{
  "num_key_value_heads": 8,
  "hidden_act": "tanh_gelu",
  "qk_norm": false,
  "init": "uniform",
  "decay_shape": "linear"
}
Each number is 128 + 32 x the weight over its row's rms, rounded and kept within 0 to 255. Layers, rows and columns count from 0. Numbers have three digits each. The size before them is the row's rms in percent of the matrix's.

# down: layer 8 MLP down (transposed), 1024x256, rms 0.0731, rows 241-267, columns 0-255
# up: layer 8 MLP up, 1024x256, rms 0.0543, rows 242-268, columns 0-255
down241 105:135098123144179145106106140039173116100108134162196117150149108178107080106117138136091152112108102146089161102138115155146109109052151077105120115164125121158179133117119139141147093112129045208117139162089158167079114183172111098108141082074153110142087128142135105094164124133089053125131123192080122161110082157110137076133126131094200172136161129151166090138146082056111104102178134183121161187120196148100122129190125158107108197154174139130136131157141150104124107114140161142153136164126108144078109115090067142119102158103137138118058139057145111099191165107134173162132141089181096121138173165088099071158095033096147153127104121127166104161176117127133116084099140108126161141129162131150158145157142081098139141111128093114131171162136166155139105108078140
up242 103:112097098125112138155070166104042105136159157099105118085105143172144130125077096130132165097109159178139092109112082185080104187131106070083106121148165175126154109140111083158145082140179168148147163130171143159127123130141100117153108112134098131193119132124130145144120118132086102094110160096159173117215132120106125113149093134156135079088138054151146167175127193112076140138103142201114097185147087171193143110140090160127144102128123124185162102133149110084127123156118105106187196223111111167122139101148142145114086125147107106136141110121119085164076164189133131160122088129166085144127148135151150140102130126124080158120165059082118109136091172110085115129172130041134190133128116103152157139113137146101058111144127100064151156108131142181062179107150081
down242 108:102146140155160115115000220111132078171113095123103159150117104110146072132091142128129078151123130052119125105145109163107152141110108138078081161143141118075154169152139149134115096141088133136102134094132180107139158159148134158107127170109114139171150147160134099126112163140155147117147121129100102134137158146133115130122141141133196145183153104102129112146109154129128095123138147132137102140131139146107089120151116135106153255111106097133130130093126127096127143095114130100050126132137068099120180133119121074136132118137140174088150131164120148126131124144164130109149139114143103135140176083126130119153136148104136087130083169165099112059168109110130112140166098132102108150117130128112169131148126142149141134084122175100123107134172139148138133139122124
up243 100:092140159126079132135090155164136154079130090116128166163126124084099202149134077091125110126092150117079122184107121186139157141159141109153141141112121143098139067125160150147121116177135065122158119127156129112125136132180089180124121181104172160109132136176175141158133175108157185070090067144095117158101100153098155159077116137098124126059154126126151180141100176130138143101118135132126099086178161160142170111172091145170126161119101060105130177094158105130152154095102137185173077160073064109113108134110165062133143127110170103136091153140166116156100124080146136118121160119107102153102135120122092066117103128166054130094134045078123130126142111166153183124151125126151094141105123064120074151094129129148146142168157056169130124115201093162040074067175117
down243 091:163063122076142135134098142089084099143097132137138102103105125130177113145146085096131133100120162164151186100194202109067090150090190122119131141104148154115127185071083170145112098089118156142093121104151100148113163053117139119158108205164152089173167105115099099125086066096094222182108169065141088101169151154163105103101108123138137095185143084120102115116132079100165105136123122129102126124138114137094108124100108151143154132165132129135116066168168123092123144066103099086136140157182136181128193122106098108182083056163124115142174124114150169147085139137093194136158114169140120166167141172083153154134127124122131084113101105118122140100091153149095151209133195150098153145080144129148157153136135100172089110119151178141096116067178110145156152165106092
up244 094:133123151157123135125164143102146122134108085163098104120112126116154121122058128156121176107150203118154176146092140139121112160057140127141088097151168149135155138078050152156143122081112159076095152058134070128124071144167135129159055160129170089176181146091152113119188064140086084123138132181106098098090151163172184087077109112161084139117135115105129092162064179114166181142090097136127114134134158108121078149170146140127146134094124106161065136147103136168159169117150073125110076119113123133126118086122092097140032146202085181115140133096149116099135130082130098203159136182135125179144165084088111112134092155144105121137196193117084089147150124173162138108136085144127107148095139145078103143115135111159133121117130115098112143125112102154133052201106165
down244 102:128105099187113128154112109150112081137066116071107160157098057146084109164137160148142096102109138188131123073137138068112103061115118143080141123131174079107109137171169101115075133128118087123119078150135159148145173133066142077164141145132134145090079140166147154102083151185102116119172136108152122118161161150135144141151123154135160123108157111119110132172160132129126091173152113118127166154153152074097099117132147090161122099142145136089120097129143167181083157099161095107149116154090129196114152157078096177153090137095181154176155153125088075115154084086097111157080161155142140096159090124156171143135144185143105111180106137150210132037108063182060176149087148100135138120183134135133142179102063126112133135204171166156071053131088106143102145131127165
up245 101:108091116152104154084114123136089077134109141126151083116146176085111095104157176143136176111103205117137135137145084080112157150173090144139081161142133081219084087155156133092101147131146153138126115120103079126084123124175122101127051129131080115083130135113101178186138148151179147156109138119124180167110068142129082122134090094102177109110108101141155148078123155145097103178194080125098138089186078158139116148096143136087069143114194174102088137065082130150149133086107145217162132147087105113147134082155078150138153140110145103148096112094102097150098111145062129128172110081121178128166090083110154151142086183104086173124113131077185079180204117138130123175122113164178124134118136163137142157053107102098152106141092133146159115131134099155152127097175145
down245 101:145167127068098131095131108112137138134159173154183151124196131107211096061131086084157117104136119184128092143145134133069109097115088124120176155119124150090133122201145137137176134156129099062078132084111181144141149199064179145051149125143157142070058090151109107163145153113100125105147093142103109136162101127092174186096125124099150109089121122061142127087130162133175114029099154126152134168138134171122087124135103101143138163201168142110080143087113164110158137136104135158079092100112149145161087154111157156083131134097158109125092114182105130108080108199122145096121129159176131095188168173164159092120110181088137080102177113148149158102128104102111078157086101112078119122113120136136149108200155091125135131142119117143115083149143158189145141109098168
up246 099:127127134059132137126162139168120125056089168174146064119160187171153139118118118120090144098144108097111175100110131095145084077099119117114096137136131161072139153102119093180123203144120132130112185143148070161147094095126086110197093111115140159093094095133085129118131136148068139156114099157138112112148098164109139168085086098151130151130049198161077160066059155113145116120125184130103101173111129133144117103119141173065129130160116169200112089151099130123210118177112102145156105121148124113133087135149195119134106092136132150164186120126084135134133153117103107121151183138158132084107124110147086163134087153138185175135164170081111064111137108119136141162125087206102091128074090093107086120098189162046097111168142145139099147122141138149133084060110166
down246 100:119127168102117076131137060123104130105111108150095136116131109103148112162119119134068110128146123098037145178169084144143155155102143214117142141045093131174180143152143119066129131130110053086149059102173151118145079113133159122091096157173140135136091133113154124134159099167158164140154110086138139125142183106178141134177112172148076108165151128106089086181127132140164103120141114128132089114128145180083068081141152043115085165163129172081155083120176153119126172149164159089111105166079111164132132126123143145128154191175130079101112169156131195141127085105144201109132091118134140127113088111158126112152133123091077056122127138152156138108090142118114063152166127163073110113092118162157163185164133072217157121163118108110129100161127140080144083154124166
up247 096:113106126173117160077141098130156185192049180101179150138125129125113130094144155132180103096168157091161121156096119068166103133183114142119118179099144137113046121155105127142123119177105118081116140148091117116160131110118078138130121117082163054140126096138170150174090093091099103094114121191143075147151089128170115129204121075098173173106160091117118133148090132115095193175151069103137156089123164125107220098160145119159114121114209147131119146136051125127094088083126138120125122125142141136114143098137123073121124084108184171147112112112150096099140082176117122094172132118157119087186115134111159144112133111162120148149118093126137121120143126183043141169117165123115111116128110159156099132087125061113158134068098142175073189035130104085115093080125146
down247 094:133125114120140083105065048133146133135157142070142126078118195129104194134099131144104128144149098113170160139104167100141141158118073144102095080200122109095191169146093124113113114141170191101069099158137122179086144136130138106154127169179135125092116088159105120194143175143142161067151128126153146082076161101070113105160144136143120139107178119113156105184119097105188117207167153123104091147143133192084082152153125128109114126137120094100218086132110081109133133131092107121129122134117086071079090153132199150127114118152108196100069141122137152130139153092170084154096097165146137115190144182081138106155095112148163154155130100129154125096097067098114168146204139131120092139131118161108096143138157130130076143136089116144124121180066096140056178155169133
up248 108:150133164153143156070174052092100142122086091168144132135107130129155175153143126147121166150128094143129094160122102117132105111125103103154079137104115162144083168121143125105195147128077170098184149120119119102128120131084112125098114151153192191083126139110123154086127151123158092125120126091160170091106076132087105113128071185136137109064170168157104165171133099077148069117135117119095088141177132063134055106132125161112180164088098138103122108142078131119140175141130097132123187143190135171184114074160110162084134128103115174101172182160078152181147125135129171085127104094149124115101198110132151130138136157130145152123139079099176148175094134053080126098138190094097136113082128097056118040192181100099196131148135120129133141134175090122136161136105191
down248 118:150131108172153125118076093165201186106150118093142170141174203137124112166156113149126142130137143169099128176126126143162052128087118165135147152104127106095132116055169141135202160150134152104154136129099124079167169124086069080167102183137173175079125125190148173115091058173109080152153073133092106111127187133106112120094095134091158131139149114187116176106136138118064155100117117105134157133127097121188108127126117096109109097147112131129091140101146120116110111164142117129122127160130135075137063158107158079144103105130161139149114102125202115167139123133134107128124102146047084131097163070114131163065129066115181090225081128132165143097120130153142132039202147128114171118124106152176131100086130086064133121141176150122151153112121106159118143057126143
up249 092:146138106107096136094136160166129123130146165142117119123118155139146143122117152036100103167171153073064147150090125153076080099108110141188096166125168173091127139147087130132131115140098151101133085097091091075150052150116124133117090091132138114100090156125135098126128136112156072193156140072154107129188179189124128136129174132104144196124103159165100156150182106202129188170161109072142167105137144116099189141098136117133082177122096112160101131100105130194152128158138133009090112057183127173152077146143089096142117115133158116136177148099147162157144114131095098141098160137173143132122147055127075115178147134149121182126094113106081114156136140072154187186081113122140164128073096154139151187161125136107152124128091111101072125092111160098127160156139154
down249 093:129088202111129122141082161088108154166143135147094098129109137160147117090071106154195189112040154124141113105104089108136127192128139129119052092076138132130203137124135133131128123132086123110166196159115165120134164122174120150140179082155155064153132067162122145114073124148094140113095102122096092124134145105120147102122135127076158148124156110121114118105164167085095113093157171140060147119155155070123094088185105117144153097162170136099100106002149101116198140148192151207212130129126177107145146137125139086111154122095116099121167078104123130100169129130143169148174103075118114108129106123116172140165076101129145125148107109094087051126101154186085132122147120101088137133178131114144164098141160150200129146141192169108151114144140150131124091118101124
up250 102:070122099085133115164080133148156171116117158164186102060120079146131127077154177113103131195172121109126191088115131108108086121129137137120128118158151126145134132115093126080145126115161148163151095093084066097134120064127161128132163103092214128117102108169115171080129103209150098143149160119200175105131142168111100160151128123137142132186175125178136118122152078184121089129151161105115060082128119154103099094117125081125185146121112095141113122083084132115113117120094081111132106196058111153145112152119171163121098147095184147149162111156169089150152095168131078088126096167140071124166143131122092090094137142156118131130124131150130145156088227059109180165134118128120107110142138102110133101127143107102130163182149203146200189104104102148075188121131087
down250 107:135108147141133141118087078140116168120176145086112131102137128109129112108158083120124151136100117155117114126073130116142118115211095163092156095156054122111110074172117043199119145135116114113112205175071136144113145187145087121138135147156145112117140170099128121199192169127048153119151130117104090146124130120124092124097166180171147098133083110074118056162157097163138116147109156112108181114131113153136115133133117116127097033140103198153141138163093096145102103157159169068153187100179086098132157132146113101128169095134144138113087128059136120101140101192130124152113208232099123065126123146123118103147146162139145141090128122121118165147099082087092087173165190159068130151138120105126107159082159090131100159156140120151099127218125161116139104141121126
up251 101:153099105139084103134142122147154097188139095133135137085139143127115081147117091120193156169157151193063077119131173202125130086177097086086172128109111143108135130168166070114113117142128144128127111164121145109130113143132061079150150164149131070094139059105126148135111120084092121098102118101148132144135138086143170087176145144159082131126128124114137123162151125146160134147150158116136116152157109211164116088150059132135129110123110159138077108177155141203120185120147095165160109102093136139140054173099169130114157130127120028079151154136121117109134123086144116120111111111131076095123115109158143137155148210102153149156139063014122132132180110112081137132081129113163035170144156064176107138115072142116123127181153113127069145179130165137073120088158161
down251 098:175211144074126141158142109086102166092150148124102113097149073055074131099101151066057081146165134089161163111148071145157110189101103130075144119112070152144098136116138128114104090120117189145145089094140137115106170118172138172099139127188104097210112177124117181174166115124114101177100132151114098129108090117116101115099074132129117147133111109186135144181139181109149190092128159125123158118153131072106128123102118065151122108138162103115129122188112129087108086122126123123112137168163104128129172086091088101096120146152154146144122119099103079153138119142097131179135159193192146165157172181089159120055141098090125125136052137145112120161125141104126205149166056082118170133176121150099132162157163150151089138118159195164151091091104123070136168106143142
up252 098:132120121117124111113176142116110132142124090107129178144184168158139112103096076143127058072111121103139095132125136099092167064114143149170123133147129149060115114128073163153171184134198100145084126129114122119095152074108100150141091103177122112059123065110134141118094152136188143161185123180107113134073062128137156070154137118144124079114139172089111133110152139128132171073083203162121098117153102140132142129113085141103177113182206107137117174182107126114071153092078080128149128116121096117144127145123142144158119186141073126091131111161207060151128115139110130158199114106199147145104157080075102109131167125138105063090171158079140198113110102112106152137167159139153086157142142133102148113103139145209124115126161127053135099140142157188115087100093121
down252 095:143198088132130129099091139162131128137146155149074158111125110196171155129104137117146114117132156166148139106178136120147158100092129096124156140065136088165107108120174116121114137103126177145190083113104129136150189172103097111117165108170098174135160099140139162196177098093126128225044157134179141080145077074098142148113086159102081141135114140130176163119176135151034112165114178102086137111073119200140115078120204172205161154111129095153113080102121122103155138159086111134146106104141096162143139146151124156117079121110133119142147115129085135097194139088119068057104079156106175113087162079173115191110094143124119128105151105136122107085109106153122097103149109147126160126091152141164128108170125139068133130134073149152080125081073097161108084155161118
up253 099:176089185103087189154138057100091141078130074078136120113119116090150132137140143200162117140117103102151116157088189084091097137165143112136097182168171128156075116101089143153120137180134146156154149205175179133065107125118148098081134152093123189150157087081150076110180139124119119127099108115092188149133119117164077123192097144154149172057079114155160146149131113111145176094131083129131134114117104119131122115089159107116112121177145144192122113120092145105130139118145120161124124125127140074146162043179160122067129166121192101109108163112130142127131148134189146213120154145179156124130032119155132108077168116116088171139114144130165161095111121165139104124124143073127112173124111135169169142158102079115106028129123105168102122114124164106143151121079163
down253 096:115156080087084144124113192035154103098093218076126101182148134143138062103121125172170124070186102155166134128097141099104183149164128094138099107164110137141136129119136133145142120118120126160132146134142109145088175099134103141149136153110144098114160115088120136087135115132086172159112105084120123149145126174119144170162111183109109122176143125132100140107120131088199109101108143164164107153068128151118117149131238120124129155130061165110088051078067097117114087095148109108149137133105167091153143174117136127144091152141100119142120137130185128093019136194179127126203147186102171163157152120101121122137113101161078142166121108098087119179109116116173106133128099138219136101124124169121137077146111180132093136084098123142185112109147049126113097147165137
up254 105:152075127139137132132129074084128082143103181123138125155107138138106111198190117131173138042058150115151110108122172128174153176167176069164078159064132091169112122089175161117107150078125180077134123164127156127097090081091141077140183091150165147139123090116143155134124103176148105120118115101157106095135073108118131120073069154158159116094178165092074198098145200140145079132115193093059182111105087155118098133158150145094086142079163110157133173119134187111096168124105147112131104123065150162110093137135158167077114151096155129168153129151127062176172114143132158104128141082106123137088161138111118117096138090155116078138141111111116157129177141098104200115096140184117097125139162127164185072091138139119144183139148108149124131119136146095111174180126124
down254 108:051146178142110109122131154106152137082121078144166100074117121148112177131136193106136128141099125153108102129111122114148115094152094068106115154063179114181161163091143135163106186153120154113114111113115170138144142097156156081119113168131161147156090170145137144182085175074171131117129116141105079192121133147113116084157125125087206109085126110146133143118087112156107088169159035157161177142114151065116091175148107087113151112108140055138052161073048161118076148085110043132114152081121133089106110146190149156128105171133123173110082144161094118110154074159185140116153173137114144158155131143122131123099074156121145155147076128143148146110175134101126081141124119093195144143136122113165098147158167158147148062152116149134170105098167093080143143182166166
up255 099:017189124133144106113126136136164119127153119140092114122130164120092107199099108096151088126134166138160136166193112127090119115146180136055131148136138064130164130114125106109168165141149102125139117111120108095129106067168093134151068139081086131157116087148140230137107117082137094116083101123128103119107093111085112145132143098093139066123171141115167105133119120130122124165060060125091160134099078157088176144152174155144185101121101112154118171112154178112199102152191117097057139086117118137094125132144130116104116097113151111140147152115145104187181154094157131159111112116190068100157156114110133116111115119124161160189110146046117119061141123114062115065171128161090088163120192141198115125099117126135160148159105120135129083125171122084063135094138184
down255 102:138118112193118107126108111083095098145078083121144104172153134175102118174186099112146189050119087186078105067154105144141102112117116102090130116132114115189172161080188117092108130153141167121191145131135115135090171140139143139179136103105134147077195146159102097097125102131098158068092087111045149125094142087109113151172158138111137193145111100142099169144120116133074189170182144120118157149103120151126141155142136137098138173082148116066177167081154129155144179144130124139116106096122155159158125066130094114210136125089152089129113148103092188093153088121198134087161127143130084123100121100146142152122128114168090142165206122191139140132101125166126182126144116178115106085138093106114111160117070028083143117126140140123152168142086139141161095155141078
up256 105:172124144111116111170143115160121075091087118126146108117192177151117201142139092126099096124088158137141101183151131107152139120142151119141051128128160093154116136105079117059213161120168103090140090148096105063093128128107172101123102161143150177116178073181141111088124150119147074127147104104098164070160163130141141184173153099095095109112117088093101144126133118149139114142139080133135092147084100106115093104147155130168150140111159132118066125098100144203156077049129186098144133103126100175148120072210101134142092100118138138118160135163147135134097117135113103152167119106127106195064122092120147121038131185104151132137194117130172108157103132139079171132131183113141128134074130080077081119126130138148127068138167144093170182160134163147044114105179107
down256 104:141117100168099144072139165115084119197147107111079133109089175069079111164159145086121144113208097187147104127149174148128084086117125108090147123121071137180089074147169124150108124139154138078164093165161200146146153126131103145161122075113158118132089088125166162170124111137153123146129140147172158127122097116114167079093135151099133191094145204138074082077156175159075109173110150105123134141111117114068176182090116145183123113167172110092179194081089109120139118157127159175116099167124141107128142109155081142113129133166167156117083148109125109138124153120144128158068124135169089126111102154175159121149082163095141079133153092086132113051170104153168072147199130151073123160161113098151101078116144097103131106156102048115133071144143081111143120160098109
up257 096:166107076103135144148115147117075182118146077212126111151153131041128115172116099100153156195181166100141126139110123120143124107099102125141164119133132063096168091139125160115133081124082077149140166113107182121123082176159135125103144159134170116127106126148090107129120140050182157179071125132195112091110121102103154090064152117176135107122146116106148150152159082161087144137171151128109194107136149087149168096127133095124102140093122076124079164140131125138084034137149161091140160117130156128107183099158158151140095169124095057156111133122120099126066125086084091140136162187148134138080050124109137194169139077098140120099072117177179161141107139135157115101140138132106187135142090126144066135188191147121119158172154074087091101115099167152159145137138156
down257 091:107155160136152098098180099100115070113079116138169139143150123152159109137121156111106155135169145145069157153143098135067134176062135119107124083126121201094090110169125142200152096152196092082129113123182142104158147094120138121140126124094131089128131075144108138110103081112138181118176140157128152216120103105171134165141131166145113171121091101172121173099080105108139060114118111069188123091164121108111071090126181107173193155141136045141133149129126126167156144137215153092133105135164129127133110159122104155095125068142135169135138121143077124135096039192144123109151096072125136155101152128163128097112133162152124114178172081110129065191170079120087120083048121152080094144105125102135118173151110131096144139129141211117174125131099083118143120116124161
up258 098:130137127110145061177138156132137115063143204201144118128101132113123141175119120146170141110117132101135097116146092177130069148093116120175169139143152100158131095209104109134130145093178135109124085118088134181145123104115132161109149137131150091108089119192090141090139084146081133106145068086088130167127127105118105098188076120147138130128098123123187107210185128135107116138158099080082101120151160117139148162166124107097118049109192150154151041122097206187139171092174186123126147147138137110155176105158093164127156108110097099155092131144165117120130190099105135080173147138098170143172122137158090147173060076150099147149081119131175138173129126145079119122144044094133106095123127136117116127112077089127085175117074141133094147171185164137089150101079132
down258 095:163108144188101186151078077093091138145140111125091185102161067118146134138109082099108177149111171109183144071098168082136187131105123100139150116146113128130151141131176130119197201142098109129071126116143110118153110142085141132101144109118210195117098140129166136104133173114105087080114099116131076172143175123152136131117141158162133133142134119117170094080166127105106126151150140097173120184097056137135123046103062148157155106083115141145152178187118087095098070111076120134111171107158078176108133120089158177133149160100132106152160090110150128138106109095134184121091098170085145122136128106093146119075146144145146067087113104171111160105113113097139152115160200146118155163105159192131145096115122157133184036121166039102166105108131105118146118171131091
up259 094:111082158172197114110137154167166093161178156122112156123197125185103131161130166137182096099151087076134163139127112119110098128142093198184145155120129136182122129117143141105122097175120111134136193093172117170133160046156089134132167137142094109062094100158108104101128094115203141087212112078141121156145164101128113129099109161096162190134116129147153090131120155149110095098092133105110138176099103104112154091068136139139106168144102091111134109117127155133093091130131112137186151100082159156071096064161120149127095102074122097124096108106087104145114153166174122118085120127118083121138145091145185084119151141084088172124157147140086172157075104160168058185056148096124106054093148112135151095135129106168154096130161137126070167121056133166139165125192145
down259 097:142177139109128127129140123095123120064148120110162119041087124147148093147203124083152145111087143179167094122139158146086127135106135128166148207063092090162215191156127162121145151094098153140147091090135128110152115097148122125149126094152135131120143089126096162153103159160120099098132107146114135105137155114142105107101111148134095085116112096109091093117103191146112077143087119092210107160153122107092132133157083112166179209063128111119110157098173178181120091104135198139099161171118152110127057199112063100120167100160128157073087172131150130100110123115106179126143102153098139098112215157110126122140111156118112147160135157117130144190158134145124111129081128105138110089112126155122146125064130183086159078101078164172116106106091097151116211187166085
up260 105:101118146141109104113196093169127082103143192091145174153118132150093103118165098108118140103116129157076154075134119190126080168082099154076138104140131114072080138153074081111128158136141109110109182152119171172166075166114116109173153054147167145124151124146081083081179108134082144139133085137117150152132153057143072119166076096105107132089142115106102113111143150165104161153054138149065136069132083168154148149121158129129154139126103134149180100187074130114165075058120218103124112151110169158157153114119105126060157152181162087164126137153116156176088150171128084167095086153161159174193135145160084204155067121137111101142144130178106104116103137149123091064157141141132138118097129170122095129147099134117120117089131087098156133158129115111087135103163096
down260 097:141082145087152212157134119136135102144148093139120142052115218131092110164157122165127122134100169139083192146131146142187150138102096115132053158121155151141076117139099138105154114207165152118175132125098108162186134116110095132068090097161099155077168135086101157145062058077119125080124134160112121055208144071112182115140085118115143099138151132131163072103137137128098125085140083149150120083169119115116135099167169104164103113138213162128135123108092086156052140150163105142098085058117110105115132150120146130140055157108140090140115132140156164124162134136100099175159093087110129115118167099096149171107107130153124191142174107166137096108136096126119160151165127134155190096100099099136083110143114164141145144143155196066096158105084158124166129161155151
up261 096:134127204113084142145141153098156141126135129125103092145120086157149081146163178123105178107110079116140177191121139149124148061125098132131154099118130125177142203105098135155068169124050165165080089146149100126137136157184097031145123150115111079103108126139130132149177232112146149178148167091114123096101159112138153042087099124084116099084202084153161137098168114111142078106119125088178092136135120126134116121155094140121120082109134110125156185105123119093148137169139134139174153143141107142188146111105090165102081094131141134120173121112055128142102130091195155170126082167126129141173108147105141171089103140165088116073128199145146093081126139140109157113085098087171108174079075099102135153098105151137164172159110078121083149146133162142108115168147075
down261 096:152122103137131067128188133122126074116080165126107074081108183134140140168070071131113113107073189133162141094076139138183108157126162112141132085130148113171146119096108137099134080133214154101172067102131150120115114105100229169126131149181113100122104071161133170097166117138123076119169110188195165142123100156099102164126159107159100156149093138129152122095127152125137145112134110087121135100138144125158185151087133118143153087148188103109095161140129141133174141133105129138120092067085199089120142085166136125179072192091100110122084076171206118154142128088124133141124129143198143146103133108124100070100075086159095156158109089090120107133090134123156087123156111157166152077106121106174126148179137121148157143117152098120170191137175168131110120056147069
up262 097:094106100127093093087096135136255107084152115163138172111154143145116121113153120178101089179131103104161159079106142096099182102144108106123092142164112135128110131065160141121155161111139152141149135120132152110067096070103112152140114098153147128108118097133068148055093147102138117182101118147120126117033104172153092135124088191163115085149117143216110167154161135149135162112103150139120152099172155117194154146156171171129114069113147106090112156130106183115139086119069145111125147088139115185110165085136121088092148183123116122146162144127199101084107128153090094113126114089129145101165102133084106073128134096155061069125095065091138137152152105111140112147101096180177142128132097131142125172150089194149142139149118212134202084094105128112128182112130108
down262 112:114081210070082161145162142101140125157130108137153183142147148168065155194157121144156179106080132169143092104125144114109148152154119117105146108128126137071142139140139103175162126147128057148120074143088125132108126115043135149127151160180106151074150154129145140081140199147147155181129114127101127126149061097113105155093096179140169158099114124131155063145094089119101120137111074138151106093066161114077123186125057110094130115168161064118158132158039159135124124192141116125134092126168101166078096141121161084159126107069160150180127118132177118171140143089125107077119123099177156088148129100091150121140160119154138082100046102095146137095128064187121102152203119144140134172108183129097164157183139139108115105134139120165122134114159120162120181117140065
up263 098:122135136085132054179080107135170127057113120087128096106201120104199151085146123161099126119073075125131109172123192113188089123113133144102102134155128187137108135121080149101107062104150130099119146122093142124132125125124120145117112119150155134089150091110139140087092094133137071091187065133172122097110122172180154081162108122098131075133157111097095108138141159219143144155184150071109106073187144135201187141173165135120139129170137107106131118066146098144144171127127144088135144154113113135114086171139067154111118128085051188087117074116134119107086182151177099141077078158097148142140142109140115158125142122091180089138087122181130107151082132107093162151149100112107196080090100133114135149075133139108083159152124180156130118178104152093155144181086135
down263 098:140124139099132179121092136146110131154113131132150093183132135121115126134166118177145095089167084183085186111165129096121122093152108121140092125084118157097134194071127157167135145138115138151066109083161086113162120111087132148107137115110093158171122133070164138156092106104140059114030195107126094134135162095110145137142125150146130061108117123141132140122136114105164133126154104131112109166095138067144100091155108119133162187114128129155128097152176129160194150146107095102071156115159136135192144127135135022191116122094155173106119166195153089137144089117132122163104162140148125136147124092187176111143104086198201169153181105061075124161086160168192116104087141068162141207111095127085127127095125165160085115118122057078123136101167112140127165097113149
up264 101:101119100133080132124114080139110066120154056184114116129131098145136092137085186153098120131166115158105132068135102197176128128128174118131120092149137164137099151139141129173131120087092122120168136144161157139127137177140120100177145130107197110123141175136146154114173095163133155125180141139186124129078168124114142123168136110144134085135187126123066157171130105083077156126180114088104180138148102141109101135112131164128060112163125186160125132091125087114108104142161138168103214183120184162123100141055170143132074144148061128110109189123179080089062199161139082175136152130098141183134115116090092085088182146181106117092140116095092155098120151135124186129150095121154171104127154033153144102110139125125082063103130111105183106159166128109178122108153087
down264 099:050099091106100158108148151109157180153107177058107126145144127170124139123150136076133135172121085115121121119095096143136119136106114170208185130112121147101191073073139144091139157161152159117115117117097169117075128170171139121080108119169078101120172119089108121168156141100114091137085118172082076156149139177170140095185160096107099105093197139084138081061109119144105087145111131098178106137076121089173131147144071167131132224090128111134104072158137192092141102119072071122129132119189118133136139096134137099128147100113150132185132125173122130123147078121111145136115101099118121136085145164138135141154115113168107125098139167108156117141138078104149073137146164109081110144230137171160165218167129064124164174175132095156104173108148169154153142120103141
up265 093:110105122131112170142167089122122119106186146106136103162182119124120149146123116122138123185125190223116135146116160113124090100092140171121068109111133128161188156124156099119188130108131130108236116089164138083073146134127093124093081155154149107081174132101158187096104134135099185133156110141105104146061076080148112157100088106164143111125150119144149156101111126134125153065015147131142038119137167079069140125117146136074104118106152090129177160091215159130161141122067185102130131133070121129135175102165094125072089138143164110138123150147129083161129131161076179169082187137129131162113114118133145162175127112083117105092092163124144129156135170103165137139099114045139193134165153099124125169145135143138158141132121181146107122136116104149127067166130141
down265 089:144100184172181152175074076068094140174154172117143077130165165087070145045098116151130098122097112138115144095128107178104093095101129124120151121146097154151143092138104118109124137172129172098156084181161126141083096151128115126177147089081150138084075089124132120095155111113148114166146124104123199095129114188060111087114169149119151147177156175175116212149197111125140162129202127176041130136136133040120098155122153155141138137103112112133128132086095124138102121102172090150135164088156170127185121090131133112138148147073127124088124103172125104143099130128112132108137122166119107169129119143129049146110115161135192092177153150157140138151119153124139091134019147128114159160149133067167127132103123078135144170076141133116161127168120065118148163111074089
up266 107:105158108148116145114142126179137157107152147133127103124170168123174152139127171100146201120169121141101188056121130200112170129068087144119115097129122123049107163094061109071103066142147045054168135165140121140178117140178167134132116114075163105069116126144108115121156113106172147182082137116130142128134082093129144097124103163053157142137136175195150128120139100153148085188155131110088161112160122162120152116144075141124091127144122133153097148080086083109168189115119190128109168187127106151166092149114142181148095100118102037084107122075089120128085128117105161098108127087156146129123125119147138137042112130133139156154131118146124189206161108085119154105056146102170163143118117091096105137140142138165181168154150138131125176122102073164111153105126128
down266 110:122099152173133184147130128096106109128114123097183102156074140148141114107131116144094097112156073136165112113119151168130102125171104107097087132208152135095166131088102175161149147108137140154119148120137117146135154110124115051160189130123152156164155161114119118196072095130186098114044159120164148060080098099132148124117105138083131176076074073108083116166182113134097143158163103135126191134154085177133140122139153107118131123099127218095091135097189113180124149145143181146142122046094119153188154101144089125136137063181129138112125137105105080121169123135117094078091115134120137082151110092135096122126138089161188069078146171122126132138126145139079132141158130047157145162097118123134140074150109213082132138088062194117149110107171136100171157151169134
up267 098:114129134115132133161141129100122092088133158139192162167118129171111135184122215134097124128080149108173157152105093158139174135096133077080089089113138128141110149206152113109122118065171126145165161081081123120109130115168140156108172141147112079118051119100069115097131167166176176134116129088155107111171125123113142113162154153066109115110145137060171141107138086105113111152133120077162077072144163181099143115128112124169126122158111152142114156103091096174101158151121084141204106144066091144134075178124205138059114169145158186126125143101182149069129152127123107166091141066101135165129136164191126163153097160155136049138111095078147145106088142146157127167128113174077083141112163190114143032129177109108105103135120165160159123103141128111091138114124101
down267 099:126103102127034147172131121180070161135155155067103100171085169135139115095160181100151095189140105135071133174123118138112171110172118137110129109084124141090114109186109206128067137158146130177126125144106216122131108134070162147070112141133143122087210133102128159139111116132108164155104108159085054112116112115138154140157113110180195094092135101186117086128092133197102112120137157100095131115121110115134099088129106076147111137132136187091175147129195156169169158142074148075074100083129172085157140187162141100099197135116125148114143152116069129113178080149171141133117108167145147091124133068121146168142128113120109154109167178134120105081091132060077112082104155117117126119124132105160114132168154173155152134133122131138158143123088123175103175054140102
up268 100:162101086134122117063182175135186153127155141162117177151095155138101123123142177124111036171145165124079096114151087141106141217088118102111126137159124204102062066148098177124097149097119152143084054149133147125102120118159130157112110081124183117107103118146105111148156110116139166143139103089111103135164144184101120175149123103131178127169105150092121113093155090089101123121105142148175166115121125164136071161141104169130129126171116150137146072145191118076137147126158152069169148160144064123064091107162106127139132114142150117064105131170143107157105096156086102143112093140060128160097098092119043145104131123110138125179173109078146168105114109107142147112124176144116193102082105114141130166131162124134208185111126083110051129132103122094071187130068145